Part of a small language model's weights.
Architecture: LayerNorm before each block, biases, tied embeddings.
Each number is 128 + 32 x the weight over its row's rms, rounded and kept within 0 to 255. Layers, rows and columns count from 0. Numbers have three digits each. The size before them is the row's rms in percent of the matrix's.

# down: layer 6 MLP down (transposed), 768x192, rms 0.16, rows 353-481, columns 96-143
# up: layer 6 MLP up, 768x192, rms 0.159, rows 354-481, columns 96-143
down353 102:105143172105063145142070105117114102104155113132148124116093114105102117130208101157116122133093092171073119144112085136057138122132126109190099
up354 098:137160125166170143158142192158148080155165192104137085195107143119130108156185147134158112188111095090148133111134137160127136128135064172092139
down354 099:125069157088136131041072095111156134157130148153135189094153151144125135113154090115142124132168134183153130084143147122147166112176144089095198
up355 102:079148119114127167133076149142152149135126171094160104106124118125110121169146104081140100123139147107087132130121143171106083107143157183230129
down355 099:164059161093106088097145150120176108112138138081157175180174085108138112153168125114162166116153111194145080096112147161145113082149181041080099
up356 097:058074105133148125136132117103179101107075167063178122148095135163125169104131155145097170130150114184135098118105135131131132189125107146115124
down356 105:125129135158160172170100087169133110207071168095167128095186115104190142120169124077133143183136114142107157098130162133165094142090095124104145
up357 102:119124172137198072154166180124139142102139141120082102093100145105079157129090134204079148136147159117190110124112090151140168178111127097112173
down357 097:051122110118180090154137146130133117148140173170151110147132141145125138098146160145091129091134106151188178160157142135125103161125076093194102
up358 102:093172138169107102159109127118108138102169138100143122090134120147105088150161143085091140103112120129120112037139109105147139125129050161148154
down358 109:129087147152136117074148154121042101065110129121138108138099125124151149128181140048156051089116150057129089180193123077159151105167103186117128
up359 097:114080073146161067132187177148145128148113145154154139078150139087081178147110148126119136082159123174080091135124079084135158056105177126143127
down359 091:106111102156126123093142162170071104135109134130149157120125096117089106125139180095111163111168137108107125177056112091167105074143110085097152
up360 090:121117194143107079070119133093125131136109121120128095147151158094147137109132107119072139097084154138174081122162133188153185138131142154130091
down360 097:094172120111136158142162100155136070170181128116169178187127110094118158145094115112113139177119153084157106110125111123143160143100117234173177
up361 110:113106166136144128141176154140072084155095164135130098141076051123110114157132133145104145138143158125153066094142086049101185160158176076064172
down361 112:172166100125162076144119116115127047104158102125091127173072089140155127128147163155118111139068145103121168131143113141090160163178095096061128
up362 105:148095095160082181104167096131113116163134121144172157090099159126170136162118077094108115141107144126138143095144098124163072121159146182161107
down362 100:076172121154137140096135125112150191135137077105114154165191103135172096141120073141137142146109137208126201152147151172139101090158172138145112
up363 109:119154074141136160143109149086153160155140144074133094113102139141042139135121116128125176164121149152168171130118108073102147162131118147116141
down363 105:092080114074098179115108132127077121138078133099114111120083074098134152149165110151127123088149066125106104149130100103173180164104159175072145
up364 096:114146136095132120102147105193156165161157198106150168097066179050145123134151133160196140158163124106170151073092120080138168132158179120142116
down364 098:176163124142111060151170090097109138182102111118091146101123046096147119124093140117153082118125151085152169097228082127149071117122132137163151
up365 098:106069144148145116176169147141093223087107161140119176101125131124188131089096146126213106154069072173079131145128163139077140144073083124147070
down365 096:109162147115153143077132135135118119173131162140142111179120069095103131135129109110142114143137174090114130125068125144103075106149136126130170
up366 098:085120121123109132112125190120109131102133143177135121109130115203055099110111098099171112108087118132086085138103134166138079096155103145104144
down366 099:141124177089192097121110126186113141135113069076132100144184021140172187091180081136099149162119122197147111125124088140087134121150090108126132
up367 092:111161152069131190101142148157114194144130135159123138119119156111137089134114132130137159130112096182129145070139125106140077175188140170138176
down367 102:123115200166101115075114044165122121094079063141172144204166082121166153150143118132056128135119132167100127177048097166137113137105135107080152
up368 096:163114164171211113137121156117163133164090121074112167107102102157130163175179171085120091147148093199107186080107092065166105053151091114147128
down368 107:120068112141090106154122133170098094085157155147162099129097048117072112061125141135119145172087135128136079099128141067140121134128105144128124
up369 104:136158131126133089096164070143066136141114121076093171065145065097137185093143112094182127095114098126199137150102069152076087165142115136107132
down369 108:119161071202083123116124168119084138203125136120150177117103147112159138167139135107140171136156137188133136143157106101158172121063135126109150
up370 106:096104120124163102180118152102139156114120153135107069143126081137153154200127160122122125138186148077114096095103120122118144187115139148166136
down370 107:149140114112086152104107100064137143103116094126113128117074068092070116103079114139115186089086116156179149073144113113161128125094141119161107
up371 105:080126097133109138097078137075109133131129083111107104134097100107172133134142125077117147201152133130114110105084155110079162175106187132107172
down371 109:139153080114145147104100142112138110111102103035137181146094127161174092130190106159168199162200091083127130115074136122081104141109095139160128
up372 109:147114173148126154139079125098107148175109108093159194184167177105142110086054156100111149177202145135140114141184171145175114124059163114164104
down372 102:096080153063136119154166122066068157163145160139120103117174121125128160124110155071166169099111081145130174086144169113222133131079139103177122
up373 104:098133100106128167111154126131099164180136102122115141132085138161114068200149107109114137158093098155086146094125093136074132131157138179119140
down373 118:134073132138163098155143140134099120130119143123164146088175159157155096117145162115140132107124139129069072151165089159174118126103119161129133
up374 099:111137178100147074110141126121126141156098125144082143147121114157185152121121133089140117113173141155102147166130186113138164124141147079156152
down374 105:133185107136111130155104081118098129181159125105144119112138116139163135166129089149182162077098135137114105179171142117168128134143118183122102
up375 102:168071157090097131119169157159166182169135134137131134093125145144144111142171140092089101143119185107093145170125110152134132123141161142120172
down375 099:095125156126187156087149103155111075113108182120085087116104106124171105082108143094158105142142134098084105116132100098090150138130153122069096
up376 107:157101115165098187187198082146161159147133132090110119182135119152124126155148149127129099069176093133174111151129130152102085199079140105111126
down376 107:140139114144131153166164094127127139120143173161147156172112181128125127091072135113110045069118072152175112176180125152131119129158133120083088
up377 093:090139098119100138090198144141098183131068123153110161173116170101127085133142112082120112097119146161138151086132139181154126064068093164162113
down377 081:145089108070144099149163131134097097081070151121107108185098124102118111101165155069148193169173109119137142138127080117166156191084132099202152
up378 102:129158146123103138131141220149097135156161128206108135131147149159082106090180088141102126147136081076102110170196123158130129108100093104143114
down378 099:106074204061166112126089144140139140142127150110142143095121117147176119182175183155154039181179183122107064095145103130091149131135120116142133
up379 092:129068195167067161127091092102110091096058109104099139102136115129146175149101121158095141099170145125161114120131086145107129109131097147156121
down379 093:145102072125181135144125083124097137108126133134101158074139168139111110126135156107131167141151040128170143141151137167164130098159110109183147
up380 098:105071145077173124093125117161133100118121138156103105166099069094154058143103111091117141153077111144135137075107096144147121129074065136175074
down380 091:120118086113069069131135120152102143064096108149146109144158145164101151125174158192171137121141195148165106127094133142150159137113050100169109
up381 099:132144103048173117159152195117133118147135150141161118120150148138089132118110138079139112111134080138155164128112139136120071132148089150126117
down381 091:122133158141150117140118123145159126192114141131111145167111163150065092133035134169095164108151130109066097135100092094126166121096098155118149
up382 091:053134140083114115086184118071133144069105076170171102154095069195182062118098141119161104139075157124138125133110138123148105160131117112175112
down382 098:094196088172090098160115137101115128140129128099125138103060033124158147173174156094198086146107032128119166088130081197105114145137116153104126
up383 089:109153126078167167107137161140095193105077143090150159163102120170130129103158115133111112165083117156156158158100117062149156195129144175131192
down383 096:168127155162143150180136122176160129118166124094119151056146078133136158165150152129187081130144140098144079114167132109206130042122083083094080
up384 103:139105097162131157112129085101126137133128188108164163150142144120074105159136125167148091162170194158077121135132102072116110043116102110113133
down384 105:163166144146192082143137086140151091133166163128180113119112173135110096147081101115131092127102054179198139114087176073149173138113154083156137
up385 097:140161128172108078132128080064128158139109100112087122137093156154103046163144155142169053146166152137139110116164133116122073128088092125099117
down385 086:110182141167116104114100192172113128192141118118108107117134067213111156118141167128143193073136173099121070167131177119168158139151160193089074
up386 107:157112119081120136161086100101118123101119136106112192091079123052132186140168098090137086117130033080106131112122168106112142208076096154126198
down386 111:122115112102104148095113178159096108106204159064133065141142169131173079135085183089122121102078115119130157172100099143091088107152158135107092
up387 103:146137138135122102144181059139130071199093124167184113081121137065159159102106177152129159087143118141144084145143120065174112102113094150168063
down387 102:103162160131100145115101125129154127085109149104072154130136110144133148170161107140127146172110068120158126164125122129114109154152152096193118
up388 101:130108088151162101108152150076116174121107162101113092158135131107097201095129131076202175090150133112138080125134088095068071073169111094154119
down388 096:100132142130087108152092112143138167100119102113166134124170114145150164160194108119188106103102144108140099128137118123144125139069117107058171
up389 112:117144060091167103102141160072102128170107155138137164127127196116145094145194077113084113137148118098153147111111145121123091154107111138121134
down389 111:050106098145108152171163165167084054103105141127139114153104107124122107104162093132154161111135135149169213129132127120118128121103108158096096
up390 105:221107143140120075138106103140143143117095134172093076076128169126095135192122121200133099149070152139164141132168098111118119070126105127181095
down390 107:148135085115082115119164137142099113109188169080078075105086085181130142104110143058178156159130121133127108105091122135109132160117153173195130
up391 097:131108136142130060140101112141123133135128165151100111087163137144157128111118102190129132129135085159171159075148131210168191160124099178099123
down391 096:101106141134139175135188090128123125133100096103144137165153150195134140116146116147105152153111162116122131143128108190135087085082122160131122
up392 081:119109108186121113133147154149077104157168151109145167139189099167142144076089182161103108121144106168095178116102135059144169133095085102171118
down392 087:104108053173171172035096094096175155132148104116131138155136127113092150108079136146140098116135121100154162173101123166177091151182085108107137
up393 102:123135100072160122107151132095140155166096140132156133108106089144159104125130181071147110088103125125091120119138165173132152089104145222145130
down393 104:180174123138106124087123094051099117101172188166120131156099074140154079105141111161093100107076115111148129152112156131168123180154146174150135
up394 075:158073126083100136141146092146144159141130165095115163100150078160154084087103070097125120099157219065162160098128147119113153068117131106104139
down394 082:148169129156179134156148144127132206076129103171171140145132140121162166192158134129058128126081086162128110090081101061133100104108171149089151
up395 100:128111156151077159150141142112135166178127150137133108102133100124139129102136098125159115112181141094130044107103149104052092111140137148116096
down395 093:097164126094118144130090131088149110105083161125111065113119126162090094219104082142124154112113150146108138078137166141151089106055150165145142
up396 101:085097129151105132139137114158155154130103124205039093104148096112104154161050164151168110126136126115083145111084153127124137117165190140127160
down396 113:150138217081105178115087162151119129121140119148126129080142127160081116129129157020120146131106116080133163162123151156073119181124152124111146
up397 094:088200143073137129090122184160122161114115156149094217046161090150081161139113156138038107115185127051164112133138149118103112106102107091214109
down397 087:115150140123157116102127090194102144143054137106079170126119118147112170089126059136128160145098148059122077092093116106157080156114168138104154
up398 097:162123094142091124088133166176160104115132097104192145184125150120113134084185146126051125146146153162153105097045109128109123116164116152111179
down398 100:129160125173094126153094147149149094114113150161129127137074100094062136118180114124145133125141134115135116152119136054197110128153153142055096
up399 107:158082124134193098097124164162129189140139095098153126160140154153122098150124076154098104094166111123130131153103129126132156080102151158146128
down399 101:111109126168127144191133172125122151124100162138137124121070054179146103162124131135136158102100192136140122116121119147146105138150097110170101
up400 098:142122088143152135098096119145148114091166153120099118156150085134142161143135177120083106092111087083097167128130142162139097163139089155131153
down400 103:190130162146189117107162156135157095113067089122185115066122133138167156161175135202142177075128155108137134123134117124095075149089056119166119
up401 095:141098108122154134111157139145157148069163131158074104152108136167055084123191147133128161157148200123132072188128120126098104174052118100188104
down401 101:125129167094120128100152090252155080129105137124124124132120134151090175130114119109146149163012080168110163119107137103202120173128118161119113
up402 106:074069149072112105155128100130116121098130076130189180141148123082120107184109162141152185139161107121144097094116183189143096094163114131170076
down402 111:105189137163134113166108140083142170095095128091133132087090147144137131149151139146098105172133151103177150109195135157131168123158151134101116
up403 096:118105113136123082063181121161105147114090126105077126123117074142100062133121132118115133169116128104169133115121147152163108157111154142160059
down403 090:115053139086093152147140112009106138167133087150115123187122176150092127052076084125129072122148091091138128142128159095149091140156087099128174
up404 110:112103121088114132122117161140132116117137127142161123158136146126128134119177112090051112104103166131132092105165114154184095145154101133124142
down404 102:154057121098169123110120126167150109136123161080174154127113119175115065176105112082141090129177114052150095117188139096119146142148143096156116
up405 097:106136048107149166115146135147123163186123156070120089083153149130111121124096077112160134157070134106174111146086097127081070143112174131145092
down405 093:112121183123143133200160117145149152154098108152186098097111127145162083158138126073109113110103174131104131133180118135166152137052129160171201
up406 092:104160137203147146116172145167110099135100161112078111086125127133161112154118078151149173112204137155167133143093126182082144164091139163130115
down406 091:212185095130159107047072071127108105112165098167096131059145101109067144175095144145086104138128119078135120025135159127112153120147108124101177
up407 088:121126094135195121197097156119122130140068118171080129107172108110134139154151131153130119183183121110056148089144095168079163130110113146150132
down407 090:103126099077156070142151138196116145120161130167150194161123110089157133179159103139104123083157122160149157149102106109123107151124221108104125
up408 100:088134098105086128130108152122158100144068166137093163097112084173095060157106095154182115134171121081127116152189100136134166206125199131091189
down408 102:098086093155154127123127143127126131108098112118061111061142156123148098170102112076100115081155114109090131069150162138077129101122130105111113
up409 107:136103195126127151077192096112110184230138147166113174129154167132157171081115155101080170081098116108117127097154094121098121109090133126084161
down409 114:081141140111151106148130132174128061087174144076113126126165103111172149111190148044168132145146052142178121162073170125129189172095140115152139
up410 094:116147133088151169137129068102132131162118187125092115168136164118189139139133119109192172121118071076110174148119138061158094157114121118160232
down410 103:104139163106179099122069095153127135164118136179136165137101108102160077105093199119114129154101173142121058148056133150132155090093157195160126
up411 098:137167103139116109141221106130116108133119178133138091151162096131196136217158165116109128158147128101147166110106090143097192143106102190179036
down411 095:133114083079141148148119135094149119051136113108095164148124140095125115140121084096199082109124150169127111185122168109118104129137163078091154
up412 094:143134089122140122140143148167108158125161078139150123105134121180128134168151156140116153122106123080110103096111121128150120131079164170092145
down412 095:153105085137150191139154126124123107109133155127106091204136114119170098177113054105142072154135140120094168179179171166095149085098181155152153
up413 099:127141093116131152142142130153108164117150150099119090161134112116164100142154121075126109150189095122127158124103106141070206167143108153136149
down413 091:152170158083106152125105044081105134197048101135109122124143161072173105128142185127142086111087129072152133113123150182143175152118111106135123
up414 092:107112108152165094127125124106135087042125155117170163093130143168107082152165074136075123142156093142124129097109139117112117157128151079177161
down414 104:111121113081132161096143137147125116154122122093143098166135161158154109118096129145151051129078142127113143146161115149159136143142112137092113
up415 104:119083137156160090139151189154100203134140169149123123145141076146164122115074098085072115149160101124134143123062104159132107138120131119168102
down415 085:115132141151110093132127140113119146156152133092140123111157149157116082079122165085140164108080099130129116118098177120148097109165202117141142
up416 096:128136145170104126121084120149144083158111113195112117146171088146107149162115149185050091122107121176170110103115115175126147104116078075153155
down416 100:152158127112106139090138107126077155170136122103161147085143131110118114096124091131164107103165143167124110125151137106117139143121120085168098
up417 105:120174184143089114123127177121120115152052143180092140142094042199132167152146143114120132104174116080183130108103127133135113132115146118107127
down417 103:168110114075102118165077140121139106187152188116138102145124155199149191120101137137072172132192180126119166093085103103170086119148132121128087
up418 094:054122182121117142116225187111107123133066151153139116169096145143135138157127105203126130125066139167169167119133154100145112155123144103161122
down418 101:185166197125091093110126126127123111196156181141122102097073118141116121152129136143138058122100165123219148141146075141145123137129107137064157
up419 102:100155124150164140083165141108117139114142122119230111134098139121120065111101131111104143110133063203156118169059132084109132062120163095134121
down419 096:118118162146134120154129177072111082133129111111127091139094097148076144141111095079103199132161148185118126092128132171164182133159102161141134
up420 101:142068150164110129129126103186106115122174100160145111189170105164125137052148171126135158167095113139114116179110113130149140054138201192101122
down420 097:137132140099142081103143075186132112089156107074151164140144145111127121078102079166105089103111116161123088143109161030113111187203111064109104
up421 104:163098167096157089099145115096206159118084070134131088159125165103140122172099091138141116127139142078197125099143159101165155131098079136218134
down421 106:201114131093081162093100098042182107147122111171097126154099084147111090137114158140060103137125197137114122168061087154132111131131093133160094
up422 092:057119131150114118145172154127113148155140147112180159164109118100091124167157098125134126120153168156132112176113164121106134097088140138086202
down422 094:196127119118112113169164070114129123100120116127110110112142127130166108131159108099120102136110114114146137175090182152127127150115137046148070
up423 097:085141181119152087127138161127137134119177084113140186185099128109141124107120142133115156173130085111130121143131131174143120111130127155154113
down423 097:110151139097102142139083111127144171173176149082161146098160128123160110148110113127190132177140151087124156160148140070149173181105143163199158
up424 104:119123139098165176088173138134174146134146105130108143135162112128112159173189141084135154122120149117159117115195057053122117112091099153205100
down424 106:097198143156086129120137112123091156113151134138157157205159115120127131073097152158084113068164135105111146102143111146086138180152096142192162
up425 105:102157147133091106088149151144132141112116142159096132130126074078134096110146170136125079127176149118089103154181106145177119171129081143183084
down425 101:118118107130122114115134114105062124211124119178164120142103115148119119099134054158126114205067138127149138060127182122114098118125189162112184
up426 095:177151138068090115116093131173151092209122157132083065146074129134096110171163162096084101107078121082085090125132144085135162142142083089124169
down426 100:119151112105105083127150130085106097143156152198138137139094121116176100108119066139124081090125120169115133087110164137064149166090091138130065
up427 097:132107100142111197096157174170144105134109170134200117132140140167084062191114133134105183092191140135129160008121111130164099171119124104155159
down427 100:104121147121083118120106083127070085123131122135149154070159199144069167099159175122092109126107147144139190136149114109185181164140114114156065
up428 092:075087079104135082118137122103163108159127161133123125084142168108116154113057164120115085091114170169151148102177159112122116071129173093116117
down428 094:114149063118169129129133102145112110127104112139141161139140158116123140121158123177132111158205124132132138112102124089149209147144131086116111
up429 098:118158116131098092125124126098113074098113108133090185085071119104176146119156141155132131143112061158121161111096122093087154144143146165121085
down429 105:095163110088086116175142142129166045119128128105144169105100129134130161142190183094162154118137102136131121119160101122096066180111080054142146
up430 088:112150151147137109121112132154104145097103146117118192188141132121076107070128146177120146187112145142154121151099123132164102089151112155184100
down430 089:071175143132105100157152138114177116125128134056173120142138089077142091062142114146141077120150104100128097146089093078096174175233091122116166
up431 096:099176128131147099181112149140126139136085153075154147140174156104132182152155140130134088161091135101130140151059137137138224061123176057155135
down431 103:097113171092130146161180141116073138096153134123161170121109142090178136111133125129149190141169138094175122146150139128086094157134157134099133
up432 104:129112167103114144100124118160120122133130110106173107087141142118167131072120133199114116117152174207149088127142181094185098166062182160097125
down432 103:170094152140111137133132167118078134173135083114146163085196137152131161124147092170122191161109123180094133099124160141142156195151111128101079
up433 101:130127176081131067130149091132194095121137133189207149102181110161114148135142110134078115101107071110138095114085168164155114132113165119104126
down433 114:119164168107145160126165128109084165160153151114120126152098083118153093036133121039117101110115149135112130110098123158080144142148170134088138
up434 102:122139168086085141148075123125150090134149123127120157119111096121100085206191083137046162071155121125137118108098117085099064154105133140140098
down434 094:125055080118146163090139159179081126129164170115095089093111152168098129159101061109146162091141160098143095171175165159103126140128180098171132
up435 101:108106135172049093165110112132120136171162139115135152108086147110164172147074131118071133164119189123093149113076174131103128073114133170122120
down435 093:103107144087137135073164186114126118127155117134128167126062119135157176142111110076107110199163146188144138156110153091158175092150158184139124
up436 094:129122116137121120134098115137185090148148139137120184168092099114107143131160154223156092132121111110125133170126064147068114095074107111093127
down436 109:137081154116156147119137147100061140140158191197141115157142156142089145147142153150146153137050169123096118155121125112099144056156140146110108
up437 085:112109133063154126119126150134154139127060145191121161117137102134097149136107120177163078126134105139100165118201102151115135154136099154079086
down437 098:167185065067157083125118129135199153147121135072166121195081102113121176099104092116123125159143165168129134098094099093151146114164142211098121
up438 105:131122126150075017123150145172192148162092126173169120139101106124124159172114104128145118114114121092138141125142091128120087051127109176185107
down438 104:138116165157098154080101168186043085144120132113125161136121062084141140141122188125197128102116104126157097141174095136113118152112094138107133
up439 099:125144166158147090132117133151195080126096165162122134108054083145178096171102155181176162165138117128119212153104113134110133049126110125125124
down439 099:140165141188168166143122107143160098145103113139052080165070117095141072090100179109094104088139140119114099194081124130097118064133135133119090
up440 106:148130150090115076110065116138140100200110122151165132160094100142125136128138134095118167166108141124109141218082171089143121127154112102047084
down440 103:113115140060065159107129148118128085111211187126123101151151105133143164144093152102094134139163105139128125048155149111159086150143146107118151
up441 098:095132118139119089143115146108152165155165148128104128138159104187163144111128138132119091076121185087115154174096121158121081169142121080111139
down441 112:134046154124158128166100144097072141156089085100133057093090126163182098110132125110094114106132134116158156158122137102089147137139110108056078
up442 097:078128112099091092201087138163141126153148126112125110163145076115134089148114100105106159156134215136149133166182164146097177123155131151185142
down442 099:087168163184123152120179100119103159153154137116139168118123138129096165102059082159128114139079161122156167124132136148135110097128122180136181
up443 093:156146086126179064161097148142118110149157108199170174129121103117107061139219148156113206133123194153116109122153101144122115127145065199091114
down443 093:180120144124163119145137200146088090145139123149078163130088140137096142123136156144146089119107124107173077125099191077130116119140198109147156
up444 095:118145145129079135079125119147156180145151127111108130135095146164129120126193122131124187162093174122114158092123103108164109157091103099142146
down444 097:129066164134109058150063072116158064108088060091162155066070103155146109114187121146154110120148149096136137105089074064136079201157134150143149
up445 113:095097129097099132152145144129116115137047084154196141147127118180147182143140178120112132147129158110111136141092123118157105164104133137116096
down445 090:130164149089171131149091091079132133148110092118115099120145136130148156124066134162118088090147099159202129133159139125164140115127132074124109
up446 100:167117107181155139156076105070123110090117166121155132144120144145143162108078098132168120115177147106084175105184088146169114100164067126148145
down446 093:113166187130181126143106130135089191103126122131181075059151098142146146109136134098104115124101058094119126130080093169071199144091107109118158
up447 103:110194102120111175121066166153121112112100164152156111179161060102137139142091174133122097126140125103185162145097112120075154144146065091110096
down447 104:146179105110118105197050122115163104149091145116197165148166137139078112174165148101063137165139123128094152142106138075099255146135093076120166
up448 100:054137124099146099060150145087160084177138104145141096135110143165194144143156106147107120166130045118130158109150171195136089125143150127148094
down448 090:083132177146068172155134151129130138131118108096138099129135133180193063108098169124107126072122166143153142144140150178131152164126092118162105
up449 101:123164068069124092095159130168115112151124099103080153136179164100134104145147155132111145135093160114063150176145124102141081077134143120179111
down449 110:092120095164088093181047160063182143176141106111110200128138168144158165071147106122148127125089097160097128133084148090196150097137122103130134
up450 109:098094104035083128115079119066113150138143114115137187177069133185159170138112117146125153179159144032156113103114105108137150119127157145154129
down450 101:142106124112094092094074123081106130086126149152110112129126134108124098168157129166063123089154112201099139172171139120118134132102132116151131
up451 105:154126072142130094133130104152164115121121155152133164151094134121115120095127124202160153087128156138083130206110082137141089102202152112086115
down451 094:123138165147084096094095118173116125167086093150160141127147191136117085106140125126088119121089113184162141048116109148147145131103142166144191
up452 103:058157167111152178110113154171173119127119136089101137120174171128102141172165152162137131096176151153168108097179133141133131099129138158094081
down452 102:126090119165116150067148115128204114031149108187141150167165207130063150130168120100153227160110150091155196109081112085152104174092122112156118
up453 104:115127119110171173157041129144130145151071101178136099115116121048048146094174163180108158134076131155094054119158123107165135150183084163126131
down453 109:199151107203140159111092127154073157115128161138130106121176087163079117087145161113140128170155132097126070083139085192148151137100138117073124
up454 101:094116152109064143119154118164133137149188158138171154168198160109202180142144196131130140137115205129156132090139134124107122168084080128162126
down454 091:124156177110110101104153124158162120126118058147172203153131089090121124151121086148163092129104182164148201143075111094092138128126106145180107
up455 107:154083101147204136183026116120185102072097146078132145140143144130146188160127115153103154158157138102096164124100155129103135137133101128144154
down455 102:175082164095161097144086081126134056073163094055129102092170132140092108150167168137147102106115108170154073126090167122157148185104182094057122
up456 100:153104156143167106122131085146064131163161119155105160114148129146149112083121091167100057128144118117110118133139155137025133159078104210109151
down456 094:096106196125151065142160137121110195189055151123108139160142071154161150117153100142159215095155158125169168145108093196103133139131164190138129
up457 103:140053124177140090155140085114097135097124080124145101178138143122083103134155134122172104137171130104139112173084152146084097162116119134109070
down457 102:124107121111086103151164116077140117142124174132122139192125113096133118084141173151161180187143074155154160105127148061121150123113110128149128
up458 107:104157116068127159140146164106072162170177142069163131150115140135096132136128139104164137120187123187190085150124117147103118154117177163140084
down458 105:138142114154137121205153178184136118128108098088148133101085053159117166158109155115062108107135100086111090124160144148070155076136160080112086
up459 096:126079062169123090108176129165174094169100131126192138177089108189162153146118138115109106130095110131145102118109105195120176090111176163097091
down459 102:096114140162091127135149139137151118187110108088152142051125075137135119178149092150086079117135129155095088143158135124169124109143119090119110
up460 097:135101091080127189183170143133139185132138182127139108168135143094144122175117131117136145209138094126130178111108129051137173126083161187151094
down460 103:161145126157093063124091153149112141106134067109090147121138123118115123161176068125128117171078078172073080191176079127168093112134080145109095
up461 088:114134143073142167109131083130084123172170120156072094167079065163100135073132119092104079087183174158131066132113102145125105151040148105078078
down461 090:121111138154089109108083148140109167110139147122151164184164116116155166186104134081140130115184088108129139121199195112168151152108113134107123
up462 101:114121164111125124133126151143127167161099138134077181168159152127099157103170152145165159155148121126180053105169048165101115138147090188182126
down462 102:124146157150137141092158159073155067120128165138124130109108149130193104132174158103129069097119100139102172103098130098186143089116074095129088
up463 103:141117104156131143075076139171177090118117180187123106145142162105158145141125110118154167117192128124102136099118123131193144089113107151157139
down463 106:101101129093151208091104142097065138137144151179142128110136110183124134146133139137158140080155160132142063168102115113110074119124111122114131
up464 096:156164065118063148161106121133147132111061167170090124126164131071157152192104100125141145109167101082131115129085092105119169125084130122134153
down464 096:090143148127107148172106117151174154145129120088183082150097093106158098097115162137086112125129108091105102113109107091152085110171116118147105
up465 091:104170174116127156136100082142105189171101135160162124142117144144122101160130139082156095110079120143131082142092086161130107118123116129180172
down465 095:118114150142154119129154088118165097153111130153147133138215161179139162155111166127147164140110116083129136070080141113149117161130173134113121
up466 102:122121052114160105105115128113086118122114135092121111104092087133139078154121117096051062142126080190126118151048159108169096103096066065176119
down466 093:147125162112159091130075133187115151112142126104083110091154141171145078165121114170101130129106173137091117129088162121135043020144132130060148
up467 105:143072121169119137151123119141215078156097200133174150112143107155095135133127171123119146083086129069061033129138078154095131132094119112142173
down467 109:137151138108081104136126160110130164121122175042148147171120107134180073067142142080108171145116150116157142122174108147143128125134180083129144
up468 095:062133092150108172174084099092139195143094136162152091086085149122122139200133117139055170157173123106141109153140112115125120126112089134192111
down468 082:127164127186137123129145146159163171095114137097057106104158076099140111136082146119133116113151155078164080132082130173114113133090189144080102
up469 103:196118089105171158065062130111087123166113153059129170147114111074144076137141148075113118097135143162162103149116105157151139165053092155159084
down469 098:099156194123155146102099133108124094131115135129147153108146115140152090098098182114119092143173158147154155168128148120087120135080156082100107
up470 093:078087122222075125149100112100168129120083086126055221151143167116115132101098118118125108123094189137123178165139140110137105197141083161122150
down470 097:098129153156184139140140158106086118093099130123107143068108077122127129111124103112075164074164105103157163144104092105098175182069163132130117
up471 111:093124123089129118067150129109090145098102150150116146194180121173110184193207174129099160081148122105168098101141117119121114124130104121193108
down471 110:111147134118119143150137148111132118094178102164150132158095117161100082176133104174156109109166146145176154115143132088113187122133173113122125
up472 091:143094135082112103153143161119137119076181071135124111186147088126157134133121142147174152086120137141159172118143128175170077102161136151148083
down472 088:072142182131113164111149084149147154138098126089144133082135094085113119118140125125111204135076146133123097139129146055161149132136129207159138
up473 100:143097093096115147137108102088110182082100129086109105121101133152122117208115103104108105130108168151162185164185106183126170115153169166183129
down473 101:147169107166111121091132047161091176140093147150080136185110186073138115156090092142123151194168164089159107123112124067130158138116131091141192
up474 091:119202089143143118101125095142129138162073149137116153115100093115109157179122128082196180082107164155089143132172186196137121150069187090167110
down474 098:116134098115140107104119118167125230129138153142154145123113093094111090125130138164108070073148112107144114161114114113115096166180042093138126
up475 098:131090168152117122140165064157184113157116110066116118103165126117174124176135156145163107117130132128076141175025191127149132123091112119155153
down475 098:171122121089131128076129158127064133122121119148110148102112148138100132107129088174122154136123095163112151142144134104155125154131190110099155
up476 107:098137121094081095118135160179139118162091238123116114127185148184176162140157094138193104168121065100150116092119114119116110144068154144158088
down476 099:107161115097132132113078126154122161071166114119142098121113147122117122129100093095112103169170103128113127128106104109110198104030152121165180
up477 088:201078124069131136059116125039157156134090140111127124074114114131163152125118133119097133088106130165135133109105146124117094126117100173175126
down477 085:092109165112132110133212139072174037121185147143190131110171133139088177102114134138122113153129109152158153136105103146181138177129099122130117
up478 093:150108189156084171125110111135090102109156091167102160142125077119153129127137152129118122163097165113080108143102099090172146124207120145131133
down478 102:139144154134072125122148103115180049139079115147090126104094117110103138219103180125167116136085178087150147168124133111133156104164135140131173
up479 095:170111102104126068116151139148131150133125052142116131086118146111162124191104139114148114121136106110107119191138142096161168142073107162071161
down479 112:082135164110133096186064084134125139121106154100116153123122159139084145152128123153175134160064127122199103074133151089124125155097146084094089
up480 095:150138106199148089101160133037139131166140162141149150143086124127079148073137165114094154122135154085136119181139104159110154161099155111197131
down480 096:170153148092123138118132093135183146088143044123155172091138147157153067171178132182135120064087117184174137160134121120117171182105083115148130
up481 095:103113132108112090095132098194117129115113151138071120124127117153133140104134134166078088111167148100147133111179176151193131212104074142184126
down481 100:085133187134152174140134116124113115153161142156091140153144097115075145113083094095115180151080150148106173158106177152156144159126107136048114